{
  "num_hidden_layers": 14,
  "num_key_value_heads": 1,
  "hidden_act": "gelu",
  "positions": "rope",
  "bias": "none",
  "init": "normal",
  "init_std_qkv": 0.0432,
  "init_std_up": 0.0432,
  "init_std_down": 0.0,
  "optimizer": "muon",
  "lr_head": 0.00986,
  "max_grad_norm": 2.0,
  "schedule": "wsd",
  "decay_shape": "pow",
  "train_tokens": 808000000
}
Each number is 500 + 50 x the weight over its row's rms, rounded and kept within 0 to 999. Layers, rows and columns count from 0. Numbers have three digits each. The size before them is the row's rms in percent of the matrix's.

# layer 10 MLP down (transposed), 1024x256, rms 0.0281, rows 406-512, columns 192-255
093:502483440471498504505460417488585524506503501517487532524450591550510638518417526471464514523575487474408454436498482559593487561447486519563555422493541502543481497448504494539496536513485520
102:529559515540524405529504417516576498483563619524446490439427489452519470462575557532490569485484395448473505468460483557390494503530507509554493500567367464435540576499466514519519572472508509
099:411480531406471486535416526487498473539420468400450455539445546510449584459562590420567504518504431456453462563477519473512416587509516454538509494529573489539440472473465532456444459487484476
102:576382500488531574521498428522409485452510538590460504449508512492491449481469526546543551468498509531495512522505456556641557467489476454517425534477487438500455575488573445442507475528576522
110:442560477507440458547543507490574554458434473468509476431555469524470565544530540443391568493501488466477444508581478477579485455576487554554566541410496494458481648546429455540487522493490509
108:575511558555509530448536538419502468420489472395425448553502526482435435487563359471512502465536452440475525552486476508494459529471397469423587408492487600484451594485505472551616589574463495
097:502509468475556533587539528412421487421532462467525459515582435493491559450535456477553493491499458478583560471372556547532455490594568448450621537496634549465572534464455421466523508525510454
102:536469427482526438510511533474475470494444554452535529555560503507447525475507494512553491432540534474478483467544389432408483526479474514515447498467475509375566507546447477497473517375541541
100:523518469501508562470583417535535533559469567480480424507480505503496453476547484544441496489441565490456617524557466401450500480547579529566548498533460558495511551573505444512529495496508526
105:466455476534443469509441565517557506520526348497489544479507447432446431526468560620568546510511494475509525435504526574535555467464473559432547514559498481473538422485551432488410557529385585
103:568562494489513514533534506505518508500492493431494499377504549494505479516454546461409428490559511579477545567435548590526630567443483523604495442481533465558501583443509510424425517490494540
095:372538481466476568531498397496476659450395502459471398471532507471475472465525505605410487460456459511475571494475422541572487503562409443534380526566468422452493532573490654408554479518506483
103:532547612492440457482520488477571539531465569437419506477653494571528472511543523612567476446526549515470534483482534455547520545495543405552437506473523407523490517519457524486535551485470541
099:545430561516541629465446429542516431406423440450499478572491515455436496543509481561433519439543519512519605481503588490457471480466558448529525453481528441463471495517438571469448566585508517
094:527560515570491608530457531446434450417436524442403587515435594485532521528515524607487495483454556558456581511533428463489470449471540595564553470531455507487523546586525498491511515524543505
109:334448568431545449552418452490534493547492538448514532484484543519530536422508422468496445520555509527470491517591499525442535415588496491514440506504505566524507476515546471473527522585570496
102:432510564481426505471491513517568490415549458499516566502474598458393465614603509417479526497474531522575515539396451447491401529459421630441528523510516517549615518495521456508512537485526525
099:502569427538507466463508541526566541461432522492496460482438436481511418519534521462417494469458427507516444543538445542587543494485512547446564627590400557525508553567434535487478558463524634
101:610528527447458623545516420457395560525525486512497472443478553484506542481545482494548534412512503499468502553521557524497524517492446487465474499532428471399491418480535549547454437434506394
100:540464535521512470445470440461490598559486553471456538522469473453498419537388531464485541529548456513523586528419566528552583473509514466573496493434475478415485433551483499496528483583466536
104:491488575423497574519507425518510568557521473465491457527565468457549518379505555415472500573501497478539518576584566456431477562501442521446476465451425405468526489541495417457554476559524476
097:565523566449534541594399571544577540477479457517501463517476519558507449478489499550474542457489451544550515527497535525440423570519469418518512487462507547474504450439465430611458518393503504
105:432472435565487438600543509517435509426453520466570453548473587494479510460492497492495451623620471493508486506525407490515559405539563549499478538527461480426534506524524513477481437575514555
109:433533473431475541540525499572518453461476510484468515487510416481488460458517521496527521530584404469570511543500547543517441393421502508461477464489470542520586546507508555558489493501446534
093:467523488503569429495571539421567601563376565531438435481477490611520552608599439525424519503531469430459481442550591486551430489513521448469385526482539529466484578484479544549489525465517561
098:494493454497497464434537506517453422485494499491432479463529483517460544520462514567504588481520488499403446508450537592435486541486552567489496496623466582403598511476434423521446537458608557
101:569479368448452547443454364498476541433455582435444462476475536536442470570503549584463526472487574395491421553530393505631532459587539514521388537454504556458507523478562555553466497426567601
102:480530530389535474563580501439595552417509513565457535473487485412544577526468481473462410469461559497479502468646504529617571494423439500562484528584632510468510506429474544494552572445530488
102:430579499586500419561527508532489483500484493430511537464576430601513579532403570509550484464508558481491435586525447467459541551462542444526547443449532484482411462399427492361619544485475494
100:440417475442490483438451534501423463566493490498554501576485559592484553418510411462455447430418522611399410473523475550470452584490475556508516475479457488546409418482589534489453430512549491
102:540496516376460555514555462475450505528530448423408538477563512443477460486539495523512479553528503475470514577560530534447456523503478492436487513550505437459469474502521448556408607529498519
100:562521493465479453510459442553540419470475514527490454591447433484503618453507444482540491570423591565479587510482470501474569524475507489468574513494433465443459494507502498566599553454470479
111:524460468426549428625534501528608484500608452488492507487495475505488545459494459518528456531520503483523455547609551499530450559509517422486493596537425445527483454506409463518456413480540548
099:428536520500533526520480546477513542553581593571383434476590539524560523536479455427537589523496446552476500484530607448489486536523601506474520470476499559541601476495533504525542540533535499
098:509471452522531476476481502460534483544484533544511498575556501418485445524534509442411483499535513436458479410466471487459435494376576498533550688511525429504494576525527418558536535430489477
100:429404457496452501470382591465529544510406556540541451539593466490427539470449520495472495458478421570516492450549539478512427522473552620523520577514519563486542470534438437467408480515521580
101:463492495528400509458436464418460610433426374483592482554517453516488458477488531501472517474517371536561424473443474557456549483490566544526543523591477528491577455480558507517551524560520585
101:448538447444574438502532466542528457551477495485553551466493550452567480589546452473544442485471462482551442543536458459437468431512483426502513419524475505504420404431513610520509573468486429
096:475532451499471467397600483478542439493497444597493437495545576431509575438526475426526494510483516407452520513578519500474475542497493521453558445551476514410546536482520482474462590463542537
100:618473467448517556614561550433415574601433456517469492538486446515477471568449503496421483539513474541521438515436565534403401498524537513538473502471417597442493532500506453577473522441504537
103:594522562579412529517511546553502504446446574453549468478569479508457542515480600537503466525469516518463537479456561563427559457544469464458562488605573438534443497483502444402522410484429524
100:508522498500606484508462480417530443517507485471459563470397488562471445442416493490475498458477431508500447583531530444534542472523485465451523572517486568569563511466524396496440481468436459
104:527478483597438457457477551414497482569557448478497438453518506474534523399481578626448479541550561581459487416539509436470494529403484473547418513483500530490588476535395494433581458518494527
097:536497540470555536507447466447501457502544526503581550577526499489477455567489469516494461440462410583451536573522472468463479533522481550447601494539506452502550415515478448515431475424492546
101:487554525452497518638452549544466571481484563455594453500480476455445527575623344547487519479376543513419507599542463452488508577502476540462465471529545535512510467534465530476491557501418516
098:615507527546470530463441495540484543481423352556539593454505476487511615445504496553511501507502598522546490559536514552472487628480466492542480461499480451424487545431497514536462539484535559
104:546567501458553486548542520440449538492439547533566518530502569429495539457435454478530495539543516528409513552545545475422490561507562494478582574456472440459502548545609492388473567427495432
111:547474489503459517437512534564501498463489535502553533425518562476501420560459479370575394574581512518584477488487383478506500449449563554446452450470516393486473480491563542387435573504524556
095:471514602496519471492464447452538479547548400547531390399579487569546567480452525520420533559557514559483617484573598531514518412527482513458514597506514508468536469453580493525497514515448493
111:527471536431511558492509448488407517454497478413501480525540569565587389543512522488478412522456375511509535434537436464509483471483484579452482469445546525488526507429587479427366568466447511
101:543494407420509574484539509415551494501447456475501472548512543497515367511504466434541462586604499527540534504614393525497512419570558518429562513482479500580412579528566480501502602554435504
098:534424494475566561569455444488639452564389557559492563448504486554456520408539555547509529552439559432515436526533537489465559480550400533511416465524504438402550431473495489540544500489468447
104:488522505497529445456563539569402469488446481555463457494463604533518530490518472402579443541451411477444527540450493509556503487507449533396549574478572439550587459482450561546464542515496521
098:490505423503504451476447527453419470469497502386556516476552538484494435566561454582457440497417470458472487484507483529479407506464509480512488491473484430507364547431576547465410588473490608
099:525418540499461484324488512507381471466439443520496534592526486550524523462455565457484459482415530603493516476449556534481478509452501526446562442523467490493543517545549538551563510512513579
095:455531466483488550467512503611354432531533507396478448563523492466592524431476579486468471468501550550477491552483418476505490484472402538408432460607474595469506523464472467494404560476477519
097:474471470475484494520515429481544521416479546470526588492524471457478538476497519515530520457485535568551463504390504549562577447593508505482587477431466535506532534448435585578409506548526532
096:517499525507487523467405496443600413470535585589568521457490486510585544484481481483485509553555475575537448467418472475440520459535500580450495519445430548474532503454461491504503501463337501
107:450485508534539624637467540514548469473499485471435455490509560493548546486544509468450548524368466470486443426449522488428483414450556553414531503452430459520525473447544549435472439487546549
099:432461529553430476569445535412517508502516563519550587405546520504511535464517571423439525540429521406511504405515550520507490425503444474419517589514477514406498490437575496491528627538512540
097:582486437489512549340464494521457522484462351478601527609493555433460425585447462554488601510577517482366482551549554556556416474467519527415536524430466465458530433583420484613494533506506517
099:484544476453511521371537548482517528444411498549508509501515502527472494453487490445460524459586472438560451473493579548550485464547550436576556482488514550559431504515488539461514557509587466
094:410479515462424523564482604501547578544583582543452459504517517454522470604479522519474498481492424550524456559483475507596399457573552514543433463566483558479456438496519472599576465443527554
097:553475513499511476510449623529412456442568441450553434519607553609544585442504490507452550466441471531427568535515495544465417527409404420583435505555496496487576415494465487544624457573335404
095:475443422466453501525561552485515456571525525617568537521498505541410552487531531464503509520572516455479603566493557607327438480473554503425545416417451477425516484491557528568535436526585342
091:533507431511444535497563449458602506460541500483417592486457535583463554487485538596522558466504508472517547516588520512473567566458469453554517566527472449557509547552496485448477537499518558
103:465532512507554585502486519564434548470546443511565479572474499499524593465429481474558504450481511492521543489493482473530465587454564529456524593451506480568547477518424536527463473516590507
101:532586518521513495460511456473471467325518523575482555578619464509482485513564537487544544406502481526516590463521452483517461456491437506485570571507567541442434500477465533493503565493475607
097:506489577456531479476505513465572447550542539461365491531452505606452605493419466436514538560495390478505554515494441488454431521519473462506441645569446575546467462483421436505463491415483454
099:372504514468488600417465621422562499519486448493464509452529440525461513460571456435452494584442472475518514411497483498533470454612515491470403568477482559498468497465489489472449527549564497
100:602506520416472448461542467429448533457510504449518499438459381455492504551458451562557487541431588483388472539636489448507502537486508562506397526430508543433395537442450498471611502540457482
099:521566558555499477463519456404458559448506463516519510474505507491607521569412465492470525576509457526409544448492557475430535536539493468484522529492519456547457528563551509522481492516488462
098:527622443482532486392635524469459473424458492519517460474536515544520398466423576507550430466532536551482492448494444513442524454483474452515478451590540476508565538493547482431536566461453429
094:475494447532560517468429518456352530481505409488586525481433502510528491502506511564472447493485548506471489488523492484553487530490451419516515468565481506455400538505525581531525482522538482
098:517539525491437408543456494561595563486478588510540473644614503471396601439453445503543563510583564440542590517476503500544504566512470480526464411494536450449494542530478477518544528476516478
098:518489429539543423429452463526425508535462384502489540560542483555513593460513487572586522458498613482462583518510527536647426427497532530427451489500531503521475480469545491528480529554539442
098:442495451417500452459445473442392464475424462421430419518527522556502516457529535533502410642551477401496391477441496566504509435531523619516441531465562459527462497559409518460584451543526553
106:530493508519525476432420490467355469524474515467484498414566476433472511473427496497524618518522567519532518494508499497473567413433438570581493503408446484495480435546424453439548512516501552
101:453409570525571469508457502575692558497457517459466485473483504502519551524491504500502479421458587497524480490568582553509531502454481502444511375514584481533557545524464500490536565512528584
094:463453512499470545485512518509439488471496427526471508558510614518441488502435502594516483507541483484432469471538447563551527434554440600434486515446412547579526472594448464436477564495611566
100:552481425495474526448530459389577505425503531394494469444481563502573458518498582453485476548494513459449521496493481534506505418476629521543583567483519433562516459548486540569453467538553417
101:482571449500511457592401524482520481536594486536517511531518563436509509629534460446491442374499514441504508436440563566500515523463492492487439508545480559548556543565517479500536472481468533
109:569476456415608579506493542483408503458519452493500503417423416486494423462486455434435431469455479534501562562482488552532475447511628506462501458542450404452649586483547502443478547473515486
095:449479461492570517508446478463504492498476456589520497537542515450423539438444438535487551521513473486534508500478476464609577592556500457481487548522419480465480524494513530517525494395559500
098:479456616557518478533516464447550475534470580600492464477634532491551595419511519500453547545571457391607479556462544514455501499479519500414432531562421458463473455444497532573494475502603508
100:532498571516464530425487485548445596508528508481479519475441469412490523530462508575524499456478405548576568546551629504460442514514481478475555459521443414488462530528549484543479525612582487
108:594535460513493466464483568439530472506516520458495532548523559368560445470569503471435486454496574444519490529378427438413499490536483523506461525540445479530433478516486526547444470536504527
111:504515532515426469543470597508581545514512521502529438452470499473616501468414474476468534489485438434521575474492491506482470502561537472552492516433538525505511460430574530456410594548495546
095:498422524477577491608422514477562478485494503471473484522599504575496521459556524469440542613549571489538500338508504489485507497527491544524461471585468479570569485499470486564488541549528411
097:419589513548485506517466540519557500550439534484421398514589572529504584547427431439517483479517522479658436574544458491547577566510568514475511557592506472525525476456492495431474496516576497
092:578503542549503489570554567539566460466496567479448455534505473534556536478569476544482558482532444539535479471515456408556532503570525477484512399595507532476449488550561501476523447445462465
093:466530479403546536517449571499525538561572490519387474498531514462576518454498570441568462394476558441491465521516552532529444513555543504481484528493409534569491526433393449549502580592481482
096:438499437448550460488589447532463491526522392450474548598484513584580545465350418412513497531499518529388523513435449541496564451465539452516455512415540492519458595583606498486548475447491473
094:529541471514443537398590386435470510544475499599539521484435482457486541457536540406554464507541527523433490552436486603458444403518522537432377443538518487473481502441371518544566535482448439
097:518490451520561532470531502415434579404457494517461496425416443551460497494486548421491554562507474545490460568430445555500485483476493492517593394578557491370581463433506533417499455565497497
097:426555609452600496482405426426470520481514448599551547522513509520534527561547470450470495425381536471517478456537537605553501491460509495434510518459551600561497467469464533437492503478460429
107:308445463521573478460489523584612511532520504486502480461429489509411470499548417502410492523487554543632523584448531523557456469539447439493476517493462480436505610431480470598466617522532469
117:392455462477482439501443492510662596416450541607515482475467449544573483476574489528462466553461519542566557547496586490513489516478501528492605467485502422515561522482404556550554583494540516
099:496466512470460535565419377524495496562596481393544556497529416409392512511440467509520476510392577593469509586512447443410525569521435557618531520512525491469549436579511458475475539518461482
089:500318462331376518428484553487481488479513528463579477502523461492531597513522528464522481534485442530442451477548483462503538475448481571580449495571516539542500432459477537431577466555476470
100:481552536592493524490472505512518538418449486472452439568432535501574463557506518446521523426469535465548453478481535505502470528521497533430479495471487536567545420537526458555525472567441568
100:564551535534590606491429507487548454473469503461561490508535565526550552445445462437488512466424460513530519449471577444556468551539559460464505457501524479505502497501544495459515443465510500
101:524453498464500490614527494516469566494383556510534474454486499486497495585525584505523383588487508498518488521510487500587423452513601639564421433479459452559531513593502502570472411520428561
093:524422496402498457506488513600446458456476501502504492488530543565408494430464550545418482504498464500459539561561535417479475486565427532573421458457522432396482481499496527510533536395511618
101:644491546500495515424554494490471534507585458524486553464447589459527542555480530361527474514453528541495500589452512511539417535482409527503511510425441502565495474500478494419541338542529403
120:486466527521545492488409492540629506558495485589496485465504472559499570432605436543478540600452600478439489480622562423483527566497499506536512465427517625519596454409444558474483465552518486
104:364544527472599590549543525448510551413545515580514474473535482572477434506514462472441540406413450485508477549471519514474580519567509459501498533522509584549460464490437462540435508516470574
# layer 10 MLP up, 1024x256, rms 0.11, rows 407-513, columns 192-255
099:515449528450591429565510524467535383525465503510578514455479474640459466465460495435492472506587491526523472526441501453590576474470544486532563521515511565442532547572443502591464463515460523
104:524493460451541502438468467526488440486512534554499521517537461476497461508517477508458486520447534423565537433531519414523513464415409494550476439484451530427555511470423523577491495497606550
105:551499539463459517478565487525486340491536456510637467514496507450486510551480554452488473504524480491476654407490491469430511497452437532416499477510538506525560505502554363479609476473586582
109:486492482521458465489547446455492461562547545540510507575414441414465411449527522520553489511510525453551544483516497536514467563507479389411416518561505543516547412495507551483516546476576446
102:466439565500516482567442520473529581460509382552558580504406496555505513568492528517508444501522497477615536472483530535536464491459473560613458499538419578544424471536487567492550500569450448
095:435469414508559424522469501499491485441438500562500554548440534564473455495423611530483520479497455554507466512530452411493436460524413448581504477431469555517427470560534566543450417451470577
098:524542448484523520478471506458631493494490535524464461438557499596513580390474527474492457545444604464525567562479561405513494538464482536507500403480480529504459432510457545456621393514571489
102:518539481490492480506443444503479501366570433480566495499458414518513481482414443533494404454552495520518568468487493516457577452509501495443539414495462509497578505537463476489526620443546586
100:474477566454539548431527465481468466487538525408569522492535511512576530600497420467483599592655500542392526546519391464552593499604439536595499459534543492574471522532472565440515443499525509
109:470584608516458478408403577500389476547481530353456495526561465395512471519476462528583457476544442531488582515430502545537459472396444461506423533533431481552561578529555444589468488454434443
099:532476480480435418480567542519539431493500515564509556449560436442535503584565522362534526499493465483556430490497501526414552404427488484458566545486522621464521512519522384547531545469430567
097:563529482474443540507474443454474532531522458532566482456553536506451545489572531405487476493518497555489408528497422452462462480519576556507546497502502414479547450422526435547505532483545536
099:477596544521457442485501577510425501499463476526430537419392567540584520491440460439512565581465477566567550533554451486545507522481509506481541520513482508493490508528573540497493414432526428
105:497454467498457429459491480471529546499555443585514449420511445597570480503485473451481470491508466490547477528618573522548640546464428535523417456528434445520547515477515482603435490463547462
097:574541497507552533499513567494481502470562493550422519456558488484529520589472637447494521522539550501455444454506490507545518486489468495410508465463468495596478544514575510565562543372458504
097:511502530543576423521560571507520495460503550489542415528430503483462495479504549598568448460573460521457537518498526420503466472468526587381488460438486478463496463500479582511426495462512618
105:524399573440506510494476532499469454501483461489503545505535536521424584496424517450587438502432580538541509479453528443494533550568461458526474515430590416482495500506497591508578383478521550
099:457616500712566443468484530502511419497482412495548499467398460435560533444472524525487576570526459501457449520589512489451496517574509511652486527426457480452568511478455483423423531442522540
101:576489514533467524474480443430474447516631514479500461400554598513498483417598499519614494493410484546478508505447457470506492532446442520348558570437504501545575613506567499553521449425532503
108:573442572580539488453496433519458435461516566492529493549489480501443476569444462487509494438465543544575503429504543552495548396489497495538540471536487445556487470514579427501454445475514557
095:596501426642518567512545495537515436441500563496546473496458542525542476547537491497447520557577467488528534454470560480572519534515576474549487609563537552524457554447559489432543491494492512
099:591525507517461520494491497492530496487504554444409553407468445585521464551429494492534459458541475540595416522553437528553473404545481500503563518537400468475513488459508378563551487444510441
106:657476530558564583539444477548481447508420478492522526510427400575546542627484517432565486478503547429527486474521518475523483422555492464511596467513569526464516489484495512541516548550525470
094:549455479487531572457586482540492504408481505445491497500521412561471448484505544473456498522504621526535435568365469478415436507397542416464505567507548486479432461561450359528467514510501431
101:578435549469479537513497503446548511552456468578575516454457520530467453508468490455519540584569557512463549531458508466513562504440513420507489592417505453463479450540576515450529560549491519
102:465525543563545582499551536369524451478512524624496426514532473457540406536564456426520491505529480543470470530477491526451487522451571491510526570541464532556564494486425479514516579476392435
101:557402567504377544522446482427488544512427543491558389525562481597487566557426526500548602455504555547573518578484417465533484460508509507535472560463446426481496518603658523474549510444529574
098:438551520459465574446396544521575533472550522554510431402514592466445480579496432472498440540502472438472501453505458518546563410501419508438463505628513477511551548445558537489515462486505461
096:573519548522532547561441401534552532518598451462431514421476449461530442561436530446485560532539511514524544485498475452494549515483413531544418514513560524484357527526479459506520497465494440
105:550516525508515433493516501536518560556542468422464430483485482522534515404528543497418470417495501464559498449455466473433574515576560454594496526491521600525528533478540476459472451499478499
100:529536482548526587433558532434526572595559491539510614446510514540492392552520541555560525456582445460572432420465448502551480509538528581535470449454574494521490429522525444452461525526416473
106:459433451636550499532510557470441446484542507468471531518531352412503518523549461439483544512499481601572475529503490545452498450432511395548471521493488520431534547469591491453494520496575481
099:451445510438545536570480485481395512525460362455534551539469490505498591509485404447475554420394507540449520573537571474477448535560407515513538538521464445502449484537535451429463464456496425
097:469514565396452471512492486532450516474506557412466494470397520482463523534418558538530468627560431590508507517438598481513570552448427456527493434560494482429507487581530524448512472556557538
100:565545545475568532484440503552439527528621651480438520461509517548576467523561429484551459477564528498435446323477533585532510438474518489486497432411441465498513448526407530477621548486487520
100:484560470436477475499578587511557519609549560508412549430500488576509552531445431481547478486528521406482479536536509555569386494458560539519406531456578464471437571570493474566388520506439479
098:515495569504409579535513484458536512532434478580481461452557495567424519497491603505527511497561541540407543451476497465555553521433541515426432483543515559499583550593428502565568518536554455
097:482549516468629489507483429482568488572468474485499530475474500543504477565473505524485488481557435573492548517388441524590437382546390469555515568484479545604464462505463458497548450427485493
107:509514510622471387515538501527482474545567453458533465494457564484555553447559578457552531485508493523493461615561579457569592437524481469402491523555501534567485467463556549411567319535511490
105:479545428432563401485499451553412525537539459458447399492496508471538449518436443503445501441430543453532478517504556557534568539538487530429471562475577471564511544448498410500504449482573516
104:498515514488440494499520549557405558502508542503548546510562523410503554552531538543557532490518574456491573395495561577526450531447630513502530529475499480456492489421508531552501436488450597
102:558514452452503382412611469498538409579466497476529520551521510511456566432535535427514522466453515440542476496505452528490479582507513517509491474414537454487568557443480384509568566465433499
098:547554536471462580514452570524503481420449440542433565451489519494587476576531448484520540523473511428503558467437519504455495427547490377465442519471483509520454432528480443417567505483532582
100:441471551452480581576500495479495525591488477522427477426403561539517498422447536505635516403527511489496588565519391437491504547485563473616464491469437495516478506475548419462543386527536391
102:491500519602520484492473502526430354535552590475564517548472537437578466494529481480499507568548454430448445493475501422471497450431514500480559565479534523522540371491548485493493407525422516
104:501466491502431491486472422515515577453477470465403541387534393505589480571461482448440494563457451577543497413377505585501573454518449445464529493462530575492562548500514495588516438513495525
106:517567437555473441541471477482465540522473419499442456525480386506462504473531361571497511504431444470427458460546568477602398521557500467516417539504520565498511494551503492541585405510598548
091:412633423628482479556500590443446440429505517477443563513558493414554526510525463447571407441538503545456418561496501420551391516448533454529503456467435561476491441620546371466436428455500488
100:474452462491511432583538546455374450512460500486483542484481458453489496460562417535476431533558588572493507516517542469448606544524521461512423479476494529462445601469433440484478351522563479
097:481506497576474462462495449518485570558483539542520591462562461511559566567465586479450529375444525454452539475413594507452506535404484490548492536552490530423552381588528481549484403505525563
101:513587439531525479475599481412480498557529463518534499574495599449516490471558423485486413465466565501511438477521490497470508498428518511617500544522546435427439499407547486404560514540538649
107:500433510554413528442418529496601569415536482469498511558512432504436416477489491502540475511563438548565514486601528468420550487523520447509493476504380590412474421455545515480449426558428532
094:446546627438439568489491425473525608595503463533495520580609449488447547527503429418517594548595615517476514475511539508514571494544485498356497483533562583445502480558450405489536507493458481
100:500562519552543531533544500550494538467496531500510449418481462566465457532535443457511480465588555515488425512507430440484512393473456541472442573466606482536510529438458516596570540546529515
105:411561549495430465439551489415582618475509557623431564541467533515528506601530443514526489521430487478464495445501571439474491517515615508598545513446482435517530480540480569459535505553475419
095:471518501587509436534442550559527454527510533491404498515513571501522506463467493524528544528377550467414392573501465426494412547450467474514514508512496488487527574493559456363509490536484516
102:411495492500509484532620530470413423440508450541464403513504575555521451512475426508532534509496454466521544590471545488536525534535492423529551583506530499554539455642482494450489483526518576
102:445603513517473518491499487521433501446660578534454525512461480557513440501421513536512474477502471632438562515502483502430552558532418438514505436469661486466636529543543470523447593614498407
095:513532479483486514521498469571428447497510471513469482526505561509471434503494576472544383455448494606484535532546462476519520433439518470489563535416415488466491437484514480551537464444520435
105:469531526525475432410486455401494448500515581521554571454581529468589558471558554519625387476476382527575534476492428515481551521483577476529545507584503597525524571486542436496508420464516562
097:543440500495425481635472481466492423450573493547531547546526523462606528562508565486532455575551422486494556461446389439425443463520434520551547513498487486456524468495509481459573478551529473
098:566453577601551458478538573489485507482536531510524512475535492515471544457485499505612459547400555480579508426527565533464512523518399480574500413539511511481512411493489452572595541501444497
101:500608437403528427476514433559586424497529427523458494508451399499478513441531527437485480602528522477480407541465489375520589529494454502458462440459525480460632511557507488473495587450544531
098:555422484577479469480411528557467415409464448379476519521523518411558461503525555558420542509514481450562415455506513499520466531546517510521489553530525567468566557518462502523491569440420551
097:486570490535515510561401605469449508555462500499463476489566506426493502436503455537438496446449501433465495510446560478529452594506480516465507441511522499456502482451538458622501483545478524
102:536485504491551483495503538472462484486478478553447547453549507572410444560504501506535537517464440604465422485555502513455495501484426514483480499421487510491529491483505551544548394395402465
105:508481517449514409482473532398569441556500499522607532453539391509473549495553478495517460660519540470400517542472516492481421462478482476551458498513472489560521604598568530446560477541613413
100:502480466496502509474480409463533489494522511474634582448577557488559407553527526473529461433497615496565430573488607512590526511474491528457484362430525427513489434553587547516519496540492523
096:592502551518441413488491582593419557521454523441475482546478571519542561479472534576584512395606565566557398490508498511476575544559445559577534367499567452509456449519484495484457598460543505
103:581424578594554481535431542599534400448492493520418524576537504563453523511555461535436460518597533495504545431448439475493571585501516485521559527559473493449519518489494368428412511467549547
101:508501524494525510606492502599450433470482482459538586555573488484475483460537550571539574415531587462603442604476466587504549454498485583504397499496431551408527501457593441431521447470550509
098:429417438490523553560348492447547432535518613472468554527444468476530511543556465436439576534503529420505468470500525488579524517525498505479412464513415538398419506525377474535462399505467547
097:583501522489574527465577529582534440530553451470478537528372438532502455522495557517553585440462429450503481488573494562549464508441488532502483503493525613462485473348432542426453504552517434
101:448450505491506595544538565458484482446502469558500505378389595560563521590540564543417453522522414464524452525515451500498533518501535479532506506454539511600565501455449494430492515437542515
099:408487535492470558634488527459499413484487520495547513456493392456514477523572552466493438480469545602414473527448516532472520502484496469523558486558548483464436466459530457564546527545522531
094:605529490647538573440514467590439462557524507498522507483557477493462470488530515529506588435473526513499611424529464537527516586524403497605559459601450541469455425449551467410468536385481536
104:534483533531629478554571520500523498486603504505462504500458533475415513450499532483491492410522423512478553546560604578398402533543518534477523483529544534491420615440523543514546558425499539
096:570579455463406566544578441444541485515535478529450402462518487569525507517519484482534497571558482502527460530466477440494577549441524486561399571555444498511477404494420440555515514510543465
097:545497542499543373387438444481579526496484542519523422549513434477525492505508527465494517477565524456400561488506475593543401506448512543491472397513477381458477448475446506541566420534488506
099:537513483562501488456410520558562530495590564528540429444447581596413461434495503498585533528475447433554496487449396539515480535412428493519533556525521494489407445516522461504561601604464380
105:579413454464505536601545586589481478492495511464527571521464368369428429415483526484551552497576523531567471448511613447502565522534477449556524497543480627468500428541482501563498483517502478
112:465517502447522504495539455425512513508570559561562524538628493451548527510605519510557488539494508467552513480518504474514499576546451529429446518580506635511560566538572492508576472484522469
101:467579503522449468520496576506534468494455455418522493525401547463499404478505477477493488478449401551409470498451586496416493487541508583589464520491556554503490472513463563502539568500564491
100:420554547528502475459499449522491498481492498422565418415461512542543463534519421424570469473504519500536475551470538468505457390484512448438501528524517468513544484490338464471597517513487560
099:417478451407458525516525588536521503485481517434501443560492480617529449509518422555497457488490432468561477509520432542513558454442506360480558478520534468405472497561528492544526425421434538
109:454442505543480482440445493497508449483558518536521539540414434512465502495499497433478419533507429534508577615532500534568522629435450502449487475521487527443463508555437498491546516494510502
110:470530500527540510451429523471409466510421456492449627506418505473423470471455555520589517516520496564494441542628480565546564465540443495481407520489415453546527615520467523524502482410500513
096:473542483530469560537426500448491505493480578402326500595417383533441556508535521536467412574579427547597469519538489522495472423555487563489517585473471439576514456444543511480494456542543506
096:495420470575488496504580514446484472413523495439515526549536485502466425521519521558510470495506516489529538512468450568505406483403577578522543596431505489426536427443442370511581460458484579
093:540571412449546533464420465477473515601545519461547447471588470481548486512450508496494421455599383557520552535590451389511624541497419513549498508566418424468506489525499466442527430508495488
095:499427425530507462480484461457485410424529542484595503447432474465483540457520595470440555523404501496461476510503460521537495543474459435500583490506497526445532401536479474441511536398492500
104:551535576502516528499429577439539504461483476437496507399508502396485431499488473444508468493501477560580455457481467452566421461519455534553507576557517516450437567457389469550478523557524445
096:538423517552584500536451515475502492542457455473489496415529504505479480538533453542535528432518495408543457498502534499540532519532453499532520516416593441537538553514538480521495414479537474
099:570530518479465433413469499557448532480488535531476529570550588520487478496391478530530498476546435529523531460502541475455536433423549557403444551467521494559517548586455430567480566446424582
101:485510483497552528460435603538559406485409591448451576526458489494463489542476490542468450510467513560458481506457537461462519420462545547514445481500559416432501449599490544463483487524486540
105:487513446546393457594540573491427530444497503526491562517494542474525567513483454504572567528497486530513511445550497415528471592453613573504510525555598513634530457486503587572434428417493537
106:470596494566470427584453589407580535484561530454548480502485555539443585493452500512486484473481546498519406476540512481498586541506513470505486573550465461543575498489518539473537473496477546
101:475517443579535536488536498449523425490414518425450541552497542471628552434505510539551478443499492465448452499601537516499440584559538518580417532533534530540517501537604584458524471393455501
095:478529536600479518453497462448425532467536450480446481552569503519547434609540567535447427507574543455588539448470505533473462549525480470389445513501562546476568469645494455523489531386499517
098:548451464546503412566584486484512583461476526528510494438607455464458563510527432470498411561570462499339531396523499555522484473511479456491580584509540530456515524537509500469490558403540553
099:542501529541409449601515468508497505545575458519413568505406447589539530549442537514489585433449415539466583437453450483426524480541463512538516553530501445532538491418597486439525467455565555
103:582531584522551416555505473508437531542473452445542490529554486447513468436345474494453576441522501478459475509603552526364535541605525419487474528529545593456525455425466434392566570490451536
097:540444562534531524562519466456484462509468468445565514529421440467556533488463544338530488517505506521571585460510521528536491520428515464501465489544481488581520521513559528516531389509453414
096:585394504474552522587505515544425532480485522464501452429522452481408468557471455440485465469493482484515386559447481570470527493450462592472388496500499468530505479539624498514516447472489515
112:425430463512580513533581524478551516566566495504489562538501537555544526483461435418575464406304570565483513501488599455476525496492480565603592514493537441436543507498480570557477455518542484
097:490477575559467520470421492507561492512444405468588558467352540569542496585550476497499478509496418469451602485468544500520577455492530506468571454515491554498463505423526379478574466468563518
098:379493514569480592531427529430524428424476516553569481468523519496500479569527425400453522537512626491497563449460505425564547464442509486543558510509505588484511489549608566567502537465518498